config.toml
n_layer = 12
d_model = 128
n_head = 2
n_kv_head = 2
head_dim = 64
d_mlp = 512
vocab_size = 1807
activation = "xielu"
norm = "rmsnorm"
norm_place = "post"
norm_eps = 1e-06
positions = "rope"
rope_base = 1020.0
rope_fraction = 0.5
qk_norm = false
attn_scale = 0.125
bias = "none"
tie_embeddings = true
parallel_block = false
extras = ["some layers without attention", "local attention windows", "value residuals", "capped logits"]
init = "uniform"
init_std_qkv = 0.0943
init_std_o = 0.0192
init_std_up = 0.0943
init_std_down = 0.00962
optimizer = "adamw"
lr = 0.000608
beta1 = 0.95
beta2 = 0.95
weight_decay = 0.31
lr_head = 0.0126
warmup_steps = 406
schedule = "wsd"
decay_fraction = 0.715
decay_shape = "linear"
final_lr_fraction = 0.0
batch_tokens = [8192, 16384, 24576]
seq_len = 1024
doc_mask = true
train_tokens = 102900000
steps = 6675
dataset = "wikipedia_en"
Each number is 128 + 32 x the weight over its row's rms, rounded and kept within 0 to 255. Layers, rows and columns count from 0. The size above them is the row's rms in percent of the matrix's.

# layer 8 MLP up, 512x128, rms 0.0691, rows 474-500, columns 0-127
size [104 102  95 103  94 101  99  98  93 101 111  99 100  97  99 103  98  92 106  99 104 104 100  90 103 111  97]
[[138 102  87 133 160 123 129 127 115 196  85  94 142  93 179 138 124 120  91 147 121 140  94 198 159 122 131 139  74  91  85 166 151 149 134  73 139 112  81 118 180 106  81 116 124  92 153 117 162  76 182 152 105 130  99 157 157  97 125 118 146 132 144 174  98 148 177 117 113  97 140 139 145 110 127 126  78 151 148 131 135 168 191 107 156 165 107  71  92 142 157 158 165 134 137 123 131  38 101 192 100  76 117 115 129 135 163 118 140 105 107  92 100 169  89 120 122  66 205  85 125 125 128  84 149  83 115 190]
 [ 91  88 167 160 125 117 133 100  83 121 147 178 130  96 171 197 211 135  78 149 106  77 125 122  59 132 119 128 122 142  98 184 144 181  59 147  67 164 106 131 177  99 179 137 118 134 129  88  93 154 134  93 133 151 107 100 143 107 101 166 176 204 150 111 154 146 139 145 139 152 129 135 152 159 109 142 115 148 170 179 171 118 114 155 169 171 127 135  92 115 105 164 136 152 106 202 125  46 121  94  72 143  93 117 133 114 152 141 103 116 109  96 107 105 124 165  93 123 132 101 147  84  82 136 109  97 122 106]
 [140 179 127 105 164 160  70 187 117 125  92 138 145 149 177 168 113 117 107 152 173 127 176  80 147  80 117 149 136 163  84 177 108 125 175 138 161 142  90 187 188 100 160 162  99 115 127 124 122 117 120 128 118 168 133 112 150 177 105 176 147 121 126 149 180 146 181 144 102 122  77  96  64  96  84 169 124 125  98 101 158 159 132  84 156 109 100 122 124 136 150 152 126  86 129 194 162 134 201 116  73 123  64 107 114  91 124 158 119 148  69 130 149 107 156 169 148 105 128 167  64 121 115  72 146 150 100  96]
 [142 107 116 120 126 162 113 145 107 162  66 139 148  88 181 209 165 149 134 185  96 150 105 106 133 122 100  94 142 187  92  97 121 104 134 132 147 126 120 165 149 151 141 138 170 117 136 127 157 118 129 137 101 110 143 234 107 156 159 143 125 173  88 198 132 169 180 167 170 146 114  69  97  97 133 167 106 171  94 103 201 150 163 147 116  89 123  72  83 108 144 117 181 118 160 152 100  80  98 126 144 116 118 127 129 134 126 132 112 146 144 139 141 139 163 140 116  82  83 108 156  90 167  93 106  61 163  61]
 [ 76 111 114 121 158 145  95  78 153  91 169 122 140 126  68 130 145 130 107 127  83 104  93 106 169 110 129 174 105 119  93 134 114 106 121  94 133  99  87 174 122 125 116 101 143 164 130  93 113 163 151  90 178 149 169 119 100  79  99 184  82 114 166 143 193 149 115 157 141 185 169 146 157  47  86  85 158 134 135 154 113 131 114 109 126 141 114 187  22 169 139 121 145 139 133 177 160  86 178 131  98 157  87 124 103 107 166 124 119 140 156 112 169 134 127 174 170 128 148 187 101  99  82 166  89 109 124 167]
 [113 123 151  99 101  97 101 173  80 139  84 117 115 119 210 151 136  69  66 126 128 125 197 105 147 139 159 152 114  72  89 141 100 155 184 175 139 160 107 158 126  79 110 182  75 114  60 118 117 142 137 116 125 112 102 113 164 136  57 156 135 140 121 126 177  92 106  95 168 178 151 119  92 149 138  80 114 137 119 124 131  77 124  96  98 111  90 153 139 152  92 148 148 156  88 162 129 126 159 108  74  92 133 134 103 136 156  64 127 142 115 158 145 128 127  85 196 117 228 127  97 157 117 136 150  99 114  98]
 [174  85 176 154 152 157  92  97 127 115 143 142 111 124 106 116 157 111  61 125 173 161 138 121 177 127 146 105 108 143  74  55 169 151 150 168 112 154 149 124 163 147  84 188 150 154 123 174 185 180 146  77 126 154 185 143 105 142  91 159 161 167 134 115 164 105 107  98 105 125 193  92 152  91 143 126 101 139 122 184 196  83 161 151 162 149 110  95 121  97 178  92 104 145 106 191 104 150 132  95 133 132 136 155  99 113 137 106 206  99  86 173  95 101 137 132  81 109 142 127 113 128 111 151 197 124 133 136]
 [127 165 129 180  65 164  97  93 118 154 131 144 173 164 143 153  92 143  63 135 161 104 138 114 143 119  95 127 131  92 115 141 168 129 146 134 133 127  92  86  62 141 156  96 180 198  91 183 123  88 102 121  99 118 126 159 126 115  82 136 103 154 108  84 200 184  62 123  88 130 136 183 107 101 139 147 133 167 136 117  86 156 108 170 147 134  88 127  90 157 105 134 154  54 154 118 120 145 157 171 145 112  94 192  55 174 148 127 142 114  99 121 134 163 154 172 113 144 169 161 111 129 138 194  89 146 150 140]
 [ 66 120 116 112 128 151  63 184 144 125 164 157 113 127 187  82  88 161  99 130 132  87 107 137 140 122 151 178 129  61 118  84  98 134 100 140 187 155  98 170  75 112 144 171  90 101 155 116 128 136 113  81 190 202 129 139 124 122 114 132 115 148 120 145 157 107 100 127 121  78  95 140  90  83 110 147 111 168  99 172 179 104  82 124 157 115 123 132 155 121 107 145 168 148 199 158 176 157 130 141 176 156 111 190 163 172 133 136  83 117 154 184 144 133  75 164 163 104 184 143 167 129 156 102 116 140 156  92]
 [121 160 150 148 198 163  76  97 131 131  96 107 173 144 115 122 140 114  97 123 156 158 126  56 108 122 143 162  90 131 149 169  95 142 125  66 121 138  97 105 109 107  86 112  93 137 143 158 186 126  72 143  90 108 179 106 146 100 156  99 134 208  89 163 176 101  89 109  99  59 148 133 192 148 147 101 181 111 155 118 122 150  98 131 116 158 113 129  65 151 145 127 165  74 124  95 173  94  73  92 147 134 129 126 147 131 153 125 116 170 100 161 145 177 160  95 123  42 101 127 138 115 121  84  99 130 185 155]
 [151 189 139 126 157 148 129 176 119  74 152 110 105  70 133 210 168 123 106 123 147  86  98 187 114 232  89 164 111 133 110 119 113 123 113 124 141 170 171 122  88 127 169 130 116 176 157 217 133 131 120 126 156 131 184 111 132  88  92 141 151  81 118 110  91 119 161 120 120 135 148  95 136  81  89 107  87 183 131 166 161 152 119 161  78 129 102 111 115 142 209 109  96 171 132 143 117  84 128 151 104 111 144 169 136 102 135 133 164  93 133 117 139 117  92 121 140 152 201  74 131 101 136  91 134 129  69 118]
 [108  85 155 129 114 122 129  93 180  98  75 163 116 167 147  98 100 125 121 171 153 109 136 153  96 107 147  83 121 125 106 137 118 161 152 111 138 160  71 118 200 158 102  93  84 119  82  82 148  98 119 106  78  78 189 101  91 159  76 149  82  94  95 186 149 120 156 149 165 111 113 161 168 140 114 163  93 184 147 124 150 124 161 128  85 156 125  76 159 146 168  93 107 102  85 142 125 106  95 159 100 154 109 139 102 147 185 124 211  91 141 132  73 144 112 170 112 118 186 143  95  89 134 162 136 176 175 112]
 [104 107 137 107  71 107  82 148  75  68 128 128 175 114 147  82 209 112 112 122 132 177 162 144 157 100  61  90 183 156  97 122 162 125  98  78 153 135 150 115 115 126 123 127  98 138 147 155 162 139 158 134 111  95 138 189 172 160 129  98 130  61  82 122 169 168 112 176 124 141 123 138 119 115 124  81  69 107 153  95 189  79 140 129 134 153  98 109 160 159 128  90 159  62 107 140 139 115  98  70  92 151 172 107 144 151 143 133 112 132 118 146 111 106 134  98 188 149 187 129  88 143 134 103 180 130 203 120]
 [155 115 101 193 136 130 110 108 145 103  74 135 144 146 112 183  91 162 136 164  76 107 165 174  68 167  86 133 108  95 116  89  78  96 165 176 106  93 135  71 170 183 106  97 133 160  92 112 168 133 104  97  93 165 141 168 118 155  72  59 151 133  85 139 161 130 102 117 192 156 100  79 136 100 160 157 139 129 108 186 123 147 171 137 186 122 110 165 133 131 101 119 170  75 127 188 121 119 168 162 116 115 135 209 162 117 122 148 117  98  99 140 150 106 123 161 183  81 133 160 131 157 126 121 119 135 134 119]
 [135 117 115 114 159 159  68 145 123 158 168 128 119 133 178  78 151 125  88 160 100 102 157 117 138 104 139 125 131 128 122 145 147 155  70 122  84  63 134 172 142 151 163 136 104 149  42 135  95 111 146 146 134 162 115 130 193 172  97  58 141 154  99 155 129  90 160 169 102 189 137 163 134 116  91 105 130 144  83  95 158 154 176  88 139 158 150 173  83 148  94 102 165 119 146 122 152  50 150 168 101  86 119 110 146 164  86 167 186  91 171 203 150  81 139 118 117  87  90 119 110 100 126 150  95  96 143 118]
 [176 166 131  71 162 130 124 117 138 123 101 161 116 109 105 133 165 150 102 165 107 107 100 150 148 115 107 130 172 183  87 168 144 131 125  87 133 148  85 167  98 151 177 131  66  79 105 105 104  76  99  85 117 115 108 163 113 107 102 106 152 205 106 178 149 172 140 132  66 120 111 158 183 139 106 131 159 112  70  95 163 130  98 114 102  92 131 130 169 193  95  87 137  87 135  96 148 127 164 180 112 107  90 163 152 127 164 105 163  77  61  98 118 100 194  82 109 125 176 122 114  96 112  84 105 125 120 170]
 [ 98  94 154 104 136 162 125 171  93 104  41 171  91  78  77 113  99  94 117 126 167 111 156 150 124 151 121 125 140 146 198 123 121  82 124 163 159 158 160 142 140  97 185 155  66 117 141  97  96  65  86  98  89  85 160  96 175 152 150 123  96 120 147 100  80 132 142 153  82 101  95 140 135  70 122 150 160 115 111 131 124 116  86 117  85 107 102  91  89 127 171  78  73 113  91  89 165 108 150 166 163  77 151 161 109  52 104 147 125 143 108 161 153 109 140 138 152  91 146 128  72 159 111 119 125  87  90 120]
 [150  52 129  99  91 164 145  90 124 141  90 125 136  90 188 124  89 119 127 174 147  81 113 136 177 151 121 114 165 138  78 137 107 149 113 132 160  92 152 160 130 165 107 129 121 113  94  81 120 175 139 140  98 137 100 155 174 107 102 146 110  89 125 141 129 152 137 178 170  81 142  69  91 199 125 107 171 130 187 114 109  84 134 174 128 122 139 149 172  96  65 132 145  84  92 160 157 166  88  79  91 144  71 120 189 168 155  72 156 168 129 168 166 140 141  91 121  59 110 164 154  97 135 129 134 107 100  97]
 [134 124 154 171 105 123 146  98 131 123 128 117 138 117 107 121  96  96 154 146 196 148 136 144 173 186 103 190 124 145 132 136 150 202 113 126  96 179 177  59  71 131 108 138 113 145 166 163  90 156 183  91 144 125 103 122 173 142 152 133 128 108 137 153 149 145 101 114 152 137 141 126 133 145 129 128 137 172 112 129 166 176  65 150 115 215 148 133 196 170 169 104 150 208 105 157 102  92 175 157 147 137 176 129 108 135 135 123 115 163  97 175 156  99 102 149 156 137 183 100 137  55  82 147 176  75 118 122]
 [117 112 133 143 122 174 110  70 167 125 102 159 145 147  68 120  88 125 108 134 174 170 104 145  91 134 109  97 116 120  76  96 121 174  63  77 168 139  77 100 148 159 136 184  77 163 147  97  86 111 117 167 118  84 172 115 219 137 197 163 151 126 100 127 121 137 104 122 143 149 173 111  99 154  79 151 121 194 123 126 140 142 103 126 139 125  91 108 144 152 132 142 107 161  85 129 156 151 132 153 142  90 102 134 132  98 119  45 115 100 127 140 176  87 155 160  71  95 166 148 104  77 130  99  48 136 132 101]
 [ 92 140 153 113 147 147 120 105 117 165 159 113 179 148 155 103 108  58 103 144 155 105 169 166  59 152 109 150 118 122  88 126 165  78  68  83 135 133 154 115 145 138 180 109 166 123 148 169 118 153 153 144  95  90 131 146 235 178 104  75  77 104 124 115 141 122 142 135 111  58 173  87 165 148 111 102 170 137 166 143 154  85 128 124 103 120 133 113 184 126 115 154 108  96  99 130 147 115 147  99 151 135 218 104 191 127 108 147 120 140 116 130 146 102  94 143 126 146  88 121 136  55 116 170  79 133 161 179]
 [130 102 133 165 168 138  92 115 159  77 117 125 137 135  94 145 170  71 157 122 172  64 185 128 139 106 117  92 156 135 125 117  95 105 113 162 167 109  84 136 137 163 104 145 110 154  73 157 146 118 101 125  72  94  90 159 150 118 100 133 141 144 153 113 120  92 139 116 118 150 160 103 188 143 148 170 125 184 104 153 187 141  96 166 159 138 130 102  49 122 199 133 244 164 119 204 111 107 103 169 132 119 136 148 138 151 113 151 160 127 113 102 163 112 129  88 108  67 183 165 144 133  98 155 137  73 109 122]
 [150 149 134 116 116 194 129 121 169 180  63 217  93 147 156 132 106 114 131 128 153 118 113 134  91 114 129  97  88 174 160 113 126 123 173 145  80 156  80 132 106  65 124 177 168 160 197 112  69 131 127 144 134 145 143  92 186 123  96 109 156 128  75  98 141 104 213 128 190 173  96 155 172 100 149 103 132 127 160 101 101 133  98 154 139 149 122 138 114 150 159 150 105 169 171  91 119  83  99 170  91 101 145 139 147 117 170 115 160 150  82 121 162  91 138 153 167  53 128 143 168 116 137 131 119  86 158 116]
 [137 161 163 159 119 133 129  93 141 110 167 128 174 125 139 178  97 123  59 143 139 115 133  96 105 126 139 134 167 107 184 198  78 178 149 108 113  81  92 180 173 174 125 108 136 128 157 140 108 149 194 170 121 117 143  79 178  63 136 152 132 118  72 149  79 147  99 141 151  85 166 146 115 116 114 114 126 124 102 152 108 100 160 169 109  84 151 136 141 158 142 112 111  64 104 149 178  93  84 185 123 106 157  75 166 181 133 114  75 140 157 144 131 102  62 169 105 139  99 128  78  84 105  98  76 103 155 127]
 [178 143 182 150 117  96 100  41 147 153 164 139 161 142 155  90 181 151 154 169 131 117 118  88 104 147 123 134 165 182 139 114 105  85 156 143 190 103 137 118 134  78  93 126 116 146 121 136 134  93 137  91 168 108 132 162 151 105 114 119  62  78 117 106  84 139 174 106  83 161 148  93  79  99 176 108 135 155 126 161 143 134 123 142 165 129 199 154 178 166 185 105 118 154 110 148 118 123 114  98  93  47 118 138 110 146 129 121  95 134 151 106  69 155 168  88  98 106 117  98 154 157 188  93  85  85 168 164]
 [139 129 184 131 143 100 100 128 133 119 105 142 122 124 170 164 163  86 134 155  99 139 126 179 117 148 139  93 151 111  98 141 183 140 171 192 175 134 145 124 121 107  74 155  93 140 128 176  90 170 152 154 157  84 126 126  70  75  93  94 149 188 128 125 119 156 140  56 196 129 169 125  86 167 189 142 156 120 137 150 168 124 110 123 146 137 157 167  89 135 111  84  97  92 110 212 118  65 143 113 115 132 174 138 111 158 166 134 169  96 110 110 102 105 126 143 156  93 143 112 114 104 109 139  80  24 144  98]
 [106 133  95 136  35  82 122 150 158 141 141 176 151 149  94 132 128  88 169 161 184 134 148 110 135 101 129  90 185 187 118 126 157  94  94 126  58  90 175 116 126 137 154  99 139 136 132 166 151 100 148 105 155 131 199 106 122 126 101 106 170 150  89 177 123 149 158 158 196  67 132 119 133  78 139 148  93 161 138  88 159 119 154 167 107 108 118 139 142 172  98  95  73  82 114 124 111 124 141 132  90 122 196 141  93  81 169 159 146 159 144 128 175 152  90 145 181 170  91 130 136  54 159 122 126 144 152 105]]
# layer 8 MLP down (transposed), 512x128, rms 0.0394, rows 474-500, columns 0-127
size [102  94  90  97  92 103 104 102  94 103 107  99  99  99 105 106  92  88 108 105 104 109 100  94 104 118  97]
[[195  87  98 114 164 164  77 138 173 101 171 176  61 136 199 160 131 115 133 129 154 194 175 106  95 131 201 119 159 144 106 157 150 115 115 108 159 180 124 133 113 142 109 101 114 114  89 112 135 132 135  81 119 138 116 104 123 148 153 101  53 133 141 153  83  97 144 134 136 150 189 120 160 135 178  65 168 104 157  74 150 122 118 132  84 186 112 129 122 127 109 150 160  87  73 132 130  73 163 172 137  78  70 157 181 141 161 124 123 146 123 161 134 156  90 116 125  83 139 160 142  84  92 127  81 114 125 129]
 [159  57 151 124 150 126  92 108 152 159 142 122  93  71 159 163 151 146  99 147 115 147 129 177 102  90 149 178  98  89 170 194 129 183 141 141 142  88 144  67  44 136 212 100  90 102 166  70 140 117 144 105 189 155 168 139 139 151 168 110 126 168 106 145 186 113 134 146  88 124  78 132 114 100  80 118 106 169 100 111 139 142 130 142 157 161 126 168  74 148  59 150 145 177 101 112 106 101 140 150 154 127  92 144 159 129  90 139 131 179  94 151 116 124 117 128 150 113 167  73 154 166  99  98 116 100 133 113]
 [160 122  94 170 121  91  76 176 106 153 159  86  47 165 107 157 127 106 148 119 139 117 152  71 106 107 161  87 120 124 112 153  61 117 193 104 104 140 124 119 154 122 154 172 165  68 155 182 123 149  95 118  71 181  80  90  55 170 102 145 153 171  70 201 126 126 119  92 128 185 142  76 149  79 176 120 177 140 110 142 147  99 128 160  81 111 111 182 118 132 134 124 144 120 151 186 112 164 128 118 136 143 115 123 120 129 115 153 138 142 127 129 130 146  90 144  96 117 164 118 146 165 181 108  79  99 123  95]
 [113 123 104 129  48 134 115 170 137 106 124 147 137 124 107 135 119 150  81  70 120  91  72 139 125 137 120 117 101  68 150 150 164 140  96  88 120 170 112 102 137  83 111 144 168 149  89  59  49  96 150  64  90 159 144 115 103 158  87 159 129 136 133 142 219 170 114 138  97 152 137 101 159 129 160  72 154 102 127 138  80  92 118 141 115 155 129 130 163 171 182 106 155  53  96 177 157 110 169  92 157 165  94 121 163 116  99  77 173 156 120 152 133 144 143 122 104 171 162  96 104 162 118 172 159 139 154 107]
 [117 123 123 151 125 146 137 107  86  97  55  94  65 141 132  76  78 148 192 116 115 114  95 168 104 160 115 182 156  91 196 141  96  97  96 134 110 144 143 125 107  48 142 127 159  82 113 180 161  95 159 140 158 126 114  70 112 156 115 118 168  99 110 142 189 159 148 124 113 110  75 122  58  91 113 130 160 134 149 114  84  83 174 129 139 108 136 149 115 143 135 133  75 128 141 131  57 160 119 148 168  82 106 145 142 144 126 119 134 168 138 100  67 157 177 144 127  79  90  81  98 127 177 136 162 135 125 187]
 [157 148 109 184 142 109 116 124 153  97 152 149 116 131 124 160 166 101 147 121 145 131 135 142 160 120 139  55 117 144 143 165  76 119 149  68 101  96 106 110 117  92 162 210 115 147 110  68 116 167 178  98  88 140 126 219 166  82 150 153  69 107 123  75  47 107 135  94  88 159 135 116 149 144 121 105 151 164 155 141 107 129 112 140 156 155 119 123  87 163 129 115  85 116  95 110 130 189 191  99 152 103 112 156 130 133  63 142  86 164 124 115 104 118 177 131 171 163 163 157 172  71 165 121 151  88 117  92]
 [ 90  84 105 111 125 142 145 127 155 151 171 170 123 157 112  96 146  95  55 157 141 100 116 137 138 112 143 133 128 190 143 196 182 143 116 144 148 138 136 151 134 100 131 182 109  88 133 110 127 164 110 108 190 128 133 113 117 171 108 151 165 104 156 119  60 144 122 169 149 118 119 116 172 176  66 145 166 157 142 133 149 111  52 162 160 144 148 120 111  75  48 198 155 157 129 123 149  73 180 143 118 177 109 153 155 153 169 107 115 106 134 115 105 130  58  99  84 110 146 112 231 134 125 121 122 156 146 139]
 [178  81 132  96 111 175 148 134 160 160 133 133 112 138 158 139 167 137 105 142 115 153 108  98 109 164 140 112  82 115 125 163  81  83 168 102 149 152 160 215 148 152 110  92 128 119  93 138 144 132 105 211 106 121 125 150 164 119 123 132 135 110 133 124  97 187 172 142 103 106 207 117  86 146 140 161 146 167 132  69 109 110 148 108 112  99 125 152 154  95 153 167 160  72  60  94 168 135 146 154 153 175 177  40 115 122  96 107 104 147 152 147  57 125 116 115 145 131  68 105 111 180 160 106 158 120 169  79]
 [154 107 182 145  93  86 151  79 137 140  84 120 146 156  96 130 137 144 143 152 138 162 171 112 204 126  83 123  64 170 112 146 110 111 113 207 201 131 120  61 190 150 178 200 106  84 113 163 152 109  92 132 113 148 104 144 135 165 145  73 167 129 137 116 170 110 157 101 129 110  82 109 136 138 108 152 125 103 100 136 125 148 197 153  87 145 104  84 141  93 124 195 110 141 157 166  96 121 156  96 131 146 156  91 101 131  52 102 153 127 124  64 127 130 102 141 142 127 170 136 120 134 135 141 195 125 124  89]
 [114 143 100 124 108 162 159 149  58 104 124 157 149 133 109 216 129 108 193 130 114 152  90 105 128 136  98 106 146 162 146 119 131  58  97 158 108 110  55  99 126 125  76 159 165 145 117 108  70 142 157  96  82 143  83 201 158 171 173 100 172 128 157  89 129  88 168 124 141 115 140  99  95 149 110 141  82 157 169 105 150  97 164  47 109 125 176  75 170 114  96 141  91 130 126 102 101 179 157 148  92 174 145 104 147 137 161 156 152 131 106 106 145 126 106 175 118 132 165 193 117 118 152 140 137  88  95 138]
 [ 97 112 151 146  79 131  84 128 135 114 121  96 129 162 132 121 123 116 109  55 145 120 130 121  72 131  89 120 140 149 169 118  98  84 154 142 102 111 161  52 197 138 114 146  97 111 159 184  94 133 163 134 127 118  83 157 117 104 146 132 131 170 137 170 162 105 117 136 141  70 197  98 199 184 124 152 115 152 172 133 170 130 117 144 108 161 123 178  95  86 135 139 131 118  96 126 160 166 138  87 102 129 126 104  43 146 150 145  93  44 150  92 131 126  81  72 159  97  95 156  97 125 140 141 177 129 142 210]
 [178 124 114 146 123 123 116 161 144  20  72 161 136 154 123  93 134  93 135  77  94 115 149  88  96 113 109  73 153 166  94 138 122 147 124 143 109 114 146 111 117 144 126 158 169 122 166  64  88 107 106 143 148  99 103 116 114 119 160 153 143 115  80  66  87 119 101  92 195  62  80 106 139  77 128 127  55 129 119 153 124 124  93 100 180 126 145 117 112 133 146 141 128 121 163  98 154 101  62  63 125 144  95 141 142 173 152 161 132  74 149 105 100 175 145 133 155  79 141  98 120 190 105 105  60 147 125 149]
 [184  84 116 127 103 127 148 115  77 145 133 117 167 102 196 103 154 106  92 176 107 153  72 115 102 130  81 153 151 113  90 215 100 111 107  61 105 167 121  91 104  93 157 135 144 143 150  98 141 190  83 140  89  90 111 115 200 128 181 150 115 137 128 128  62 153 142 108 159 143  80 157 150 142 140 126 127 179 126  95 120 123 139  78 178 108 105  44 136 146 102 165 130 120 110 110 125 174 189 145 153 150 186 132 162  88 143 123 107 158 156 138 144 142 177 123 140 149  89 112  80 149 108 103 130 138 167  80]
 [158  92 118 129 109 157 163 126 139 200 139 113 116 159 142 140 180 122 162 101 129  99  81 148 120 170 102 144 121 174 170 130 155 121 130  45 156  96 128 140  81 123 154  92 130 175  90  95 162 177 170 138 118 117 130  50 137 185 143 108 146 151 150 156 142 149 128 131 162  88 139 142 168 140 167 161 107  75  54  97 103  58 139 115 124 143 116 114 128 111 135 168  96 188 156 131 106 165 126 113 100 131 117 123 142  86 111 172 176 162 186  99 117 128 164 167 136 164 137  47 157 159 169 135 136  65  67 132]
 [122 189 103 127  78 133 153  75 143 143 126 145  76 190 163 118 108  93 161 130 108 144 116  99 125 144 150 128 162 192 103 107 127  74 100 120 113 156 140 152  84 141  97 134 169  86 104  89 132  96  83  40 118 129 120 116 119 132 142 150 119 132 180  87 180 159 107 102 188 111  83  75  95 179  99  71 183 152 116 105 142 130 132 109  93 197 136 193 104 155 205 106  94 168 116 152 128 124 141 140 108 145 170  76 146 124 158 104 111 185 120  98 118 158 138  80 116 152  83 107 136 134  89 137 130 165 106 154]
 [185 116 129 133 160 164 128 132 134  93  92 168 174 138 134  75 110 156 167 162 124 128 124 118 127  91 124 114 164 158 110 114 188 163 170 122 114 157 152 134 127 136 107 133 121  91 147 148 112 144 166 145  94 114 167 196 144  78 183 104 114 172 182 120 101  79 130 120 110 107  50 153  86  59  92 127 150 120  93 130 123 158 128 102 115 157 164 156 137 150 114 151  48  92  37 133 127 184 114 122 114  69 108 112 175 176 109 116 157 186  85 126 128 125  53 155 188 139  79 142 139 152 133 142 109 105 116 135]
 [ 67 120 111 168 150 113  92 129  78 109 111 163  95 118 122  83 188 123 153 130 145 154 143 183 162  82 138 163 155 157 114 178 183 137 152 108 112 178 143 157 142 141 171 110 133 114 141 131  89 123  92 135 153 122 153 125  51  99  92 132 128  58  71  93 132  84 129 137 163 123  96 105  96 103 109 161 145 120  98  85  84  94 146  77 154  75 129  80 152 114 119 150 158 142 140 202  93 148 143 101  80 146 171 111  93 159 111 155  93 145  78 133  89 109 135  99 181 147  39 138 133 104 186 161 116 132 128 162]
 [ 94 111 213 116 144 149 107  92 125 141 119 146 140 108 118 136  94 149  87 176 114  78 121 136  94  69 122 114 147 151 171 136 118 149 135 153  91 180 129 165 160 151 115 121 107 162 176 137 153  81 156 150 123  81 129  83 108 164 147  97 109 123 119 146  97 133 114  99 171 199 101 164 128  84 134 105  89 120  73 131  89  84 117 156 106 106  72 140 118 152 141 172 158  90 228  99  62 104 146 141  99 117 162 149 117 181 141 140 134 171 216  97 124 165  84 141 124 111 120 183 103  80 164 139 153 141 140 161]
 [104 125  78 202 121 159 162 125  94  78 134 201 121 141  87 104  58 122 132 151  96  92 110 103  77  78 134  87 112 110 112 162  83 146 150 165 149 128 136 111  78 111 153 180 121  90  96 167 103  70 158 146 115 124 106  46 143 104 183 157 186 151 102 149 131 138 154 124 124 141 126 120 106 132 131 141 101 117 121  71 159  89 146 140 130 164 154 146  67 107  83 103 103 114 202 129 164  94 127 167 124 114 137 132  96 141  99 121 132 115 182 122  81  78 171 132 104  75 120 169 107 107 130 159 122 154  68  76]
 [127 162 122  75  53  89 165  65 117 124 156  33 125 133 128 108 103 156  92 143 158 125 115 186 163 148 166 107  35  98 164 139 142 127 191 133 170  32 132 155 159 138 126  95 151 147 161 176 137 169 103  96 137 136 121  68  94 125 181 133 127 204 152 140 127 137 157 157 148 126 106 118 104 144 143 126 130 106 138  96 154 166 143 110  58 146 103  56 131 127  96 109 133 129 107 129 106  93 134 120 129 152 179 143 116 130 159 126 135  74 156 119 155 161 151 124 165 115 127 128 160 106  81 105 132 163 158 158]
 [119 111  45 149  76 111 172 139 148  88 214 136  95 157 137 191 108  85 169 148 175 144 130 141 158 159 175 142 187 146 121 120 118 174 153  37  83 107 106  95 161 115  81 101 124 144 109 166 128 122 129 161 145 177 144 106 137  85 181 198 145  88 106 181 136 113 143 118 104 123 147 112 128 148 161  78  73  95  65 116 141 129 145 162 108 137 175 116 173 137 138 146 118 163 149 122 138 171 153 148 168 145 134 150  74 147 148 120 186 114 149 132 140 130 138 117 132 112  85 138 132 150 158 142  86 189 140 160]
 [133 131 177 159 127 130 151 101  91 167 133 137 171 137 132 170  81 166 146 174 145 154  78 176 132  74 143  92 117  93 142 115 153  95 171  75 146 131 100  71 190 135 113  59 159  98 193  72 169 137 132 140 126 169 161  94 143 156 183 110 147  92  90 148 140 101  93 129 172  82 185 154 144 169 182 147 136 103 143 140 173 110 103  99 127 126 137 127 152  88 123 147 123 155 148 139 102  88 102  92  72 135 169  95 124 120 132 106  94 108 133 100 110  73  66 130  90 169 142  84 118  46 144  98 103 129 123 157]
 [ 88 180 120 123 172 145 155 176 140 126 152 132 169  60 118 164  98 113  92 117 150 139 112 111 142 142 120 127 185 124 159 174 121 108 121 130 110 137 165 109 115 160 153 133 132  88  37 184 117 141 163 108 144 136  69 156 120 118 180 120 145  69 173 119 145 166  67 187 137 101 192 111 152 116 150 155 113  89 140 126  74 135 140 171 147 115 148 119  74 121 103  88 140 158 102 155 156 121 110 112 165 223 161 151  86 115 142  99 149 116 139 148 188 188 189 125 143  94 156 118 153  86 148 120  88 102 171 112]
 [123 133 120 149 107 115 133 117  85 171 174  90 142 120 121 156 139  59 179  66 108 109 176 142  95 136 152 154 147 150 133 138 126 127  66 158 178 143 112 109 129 144  96 194 147 140 104 113 182 116 132 102 147 115  98 189 131 113 175 130 108  90  56 139 113 108 125 133 173  92 130 125  92 172 123 150 152 115 138  98 148 181 166 116 123  88  85 114 133 141 106 162  19 128 119 156 111 101 144 117 161  79  95  80 158  69  94  61 105 155 111  66  86 130 150 128  98 127 100  84 140  65  93  93 113 149 145 151]
 [154  47 129 125 138  60 142  99 142 130  66 109 102 103 175 138 114 156 127 102 103  75  66 116 120 150 134 119 126  87 139 122 105 154 169 104 118 135 158 131 179 148  99 122 108 155 138 103 136 158  90 109 105 192  80 127 139 132 145 135 137  91  98  92 145  61  76  96 145  91 112 103 101 123 100 149 144 140 160 124  99  99 107 150 179 129 151  87 122 120  80 130 108 144 117 182 188 150  98 176 118  89 100 174 192 109 232 150 131 134 113 115 197 115 167  97 109 186 102 149 128 164 132 145 119 183 109  96]
 [170 110  40 151 138 131 174  99 109  84  85 153 166 101 112 102  72 116  84 153 168 168 165 102 117 141  97 120 152 119 130 153 138  99 157  61  92  70 118 119 149 113 110 203 135  99 156 125 119 137  97 127 186 100  92 148 120 122  82 132 139 156 130 147 200 118 122 103 141 154  61 103 141 156  90 110 108  94  98 109 125 189 157 122 154 133 197 100 102  80 126 145 189  84 111 140 154 146 124 116 121 105 139  86 111 118  82 154 141 125 181 128  78 130  84 153  79 193 114 127 167 111 180 143 121 133 173 141]
 [140 128  48  83 132 113 135  37 109 167 129 196 147 129 168 187 138 130 188 120 157 156 145 146  92 155 113 161 110 110 110 155 159  90 120 119 116 178 111  82  88 142 139  78 168 103 126 106 194 162 107 142 171  93  99 152 142 168 101 128 142  98  87  99  54 131 126  54 127 140 136  94 103  73 138 149 105 137 159 143 152 105 133 184 151 127  77 168 150  92 181  57 131  94 127 131 146 105 116 155 162 134 110 159 114  98  84 144 123 150 146 132 138 106 101 172 135 121  94 158 108 113 110 102 148 124  70  79]]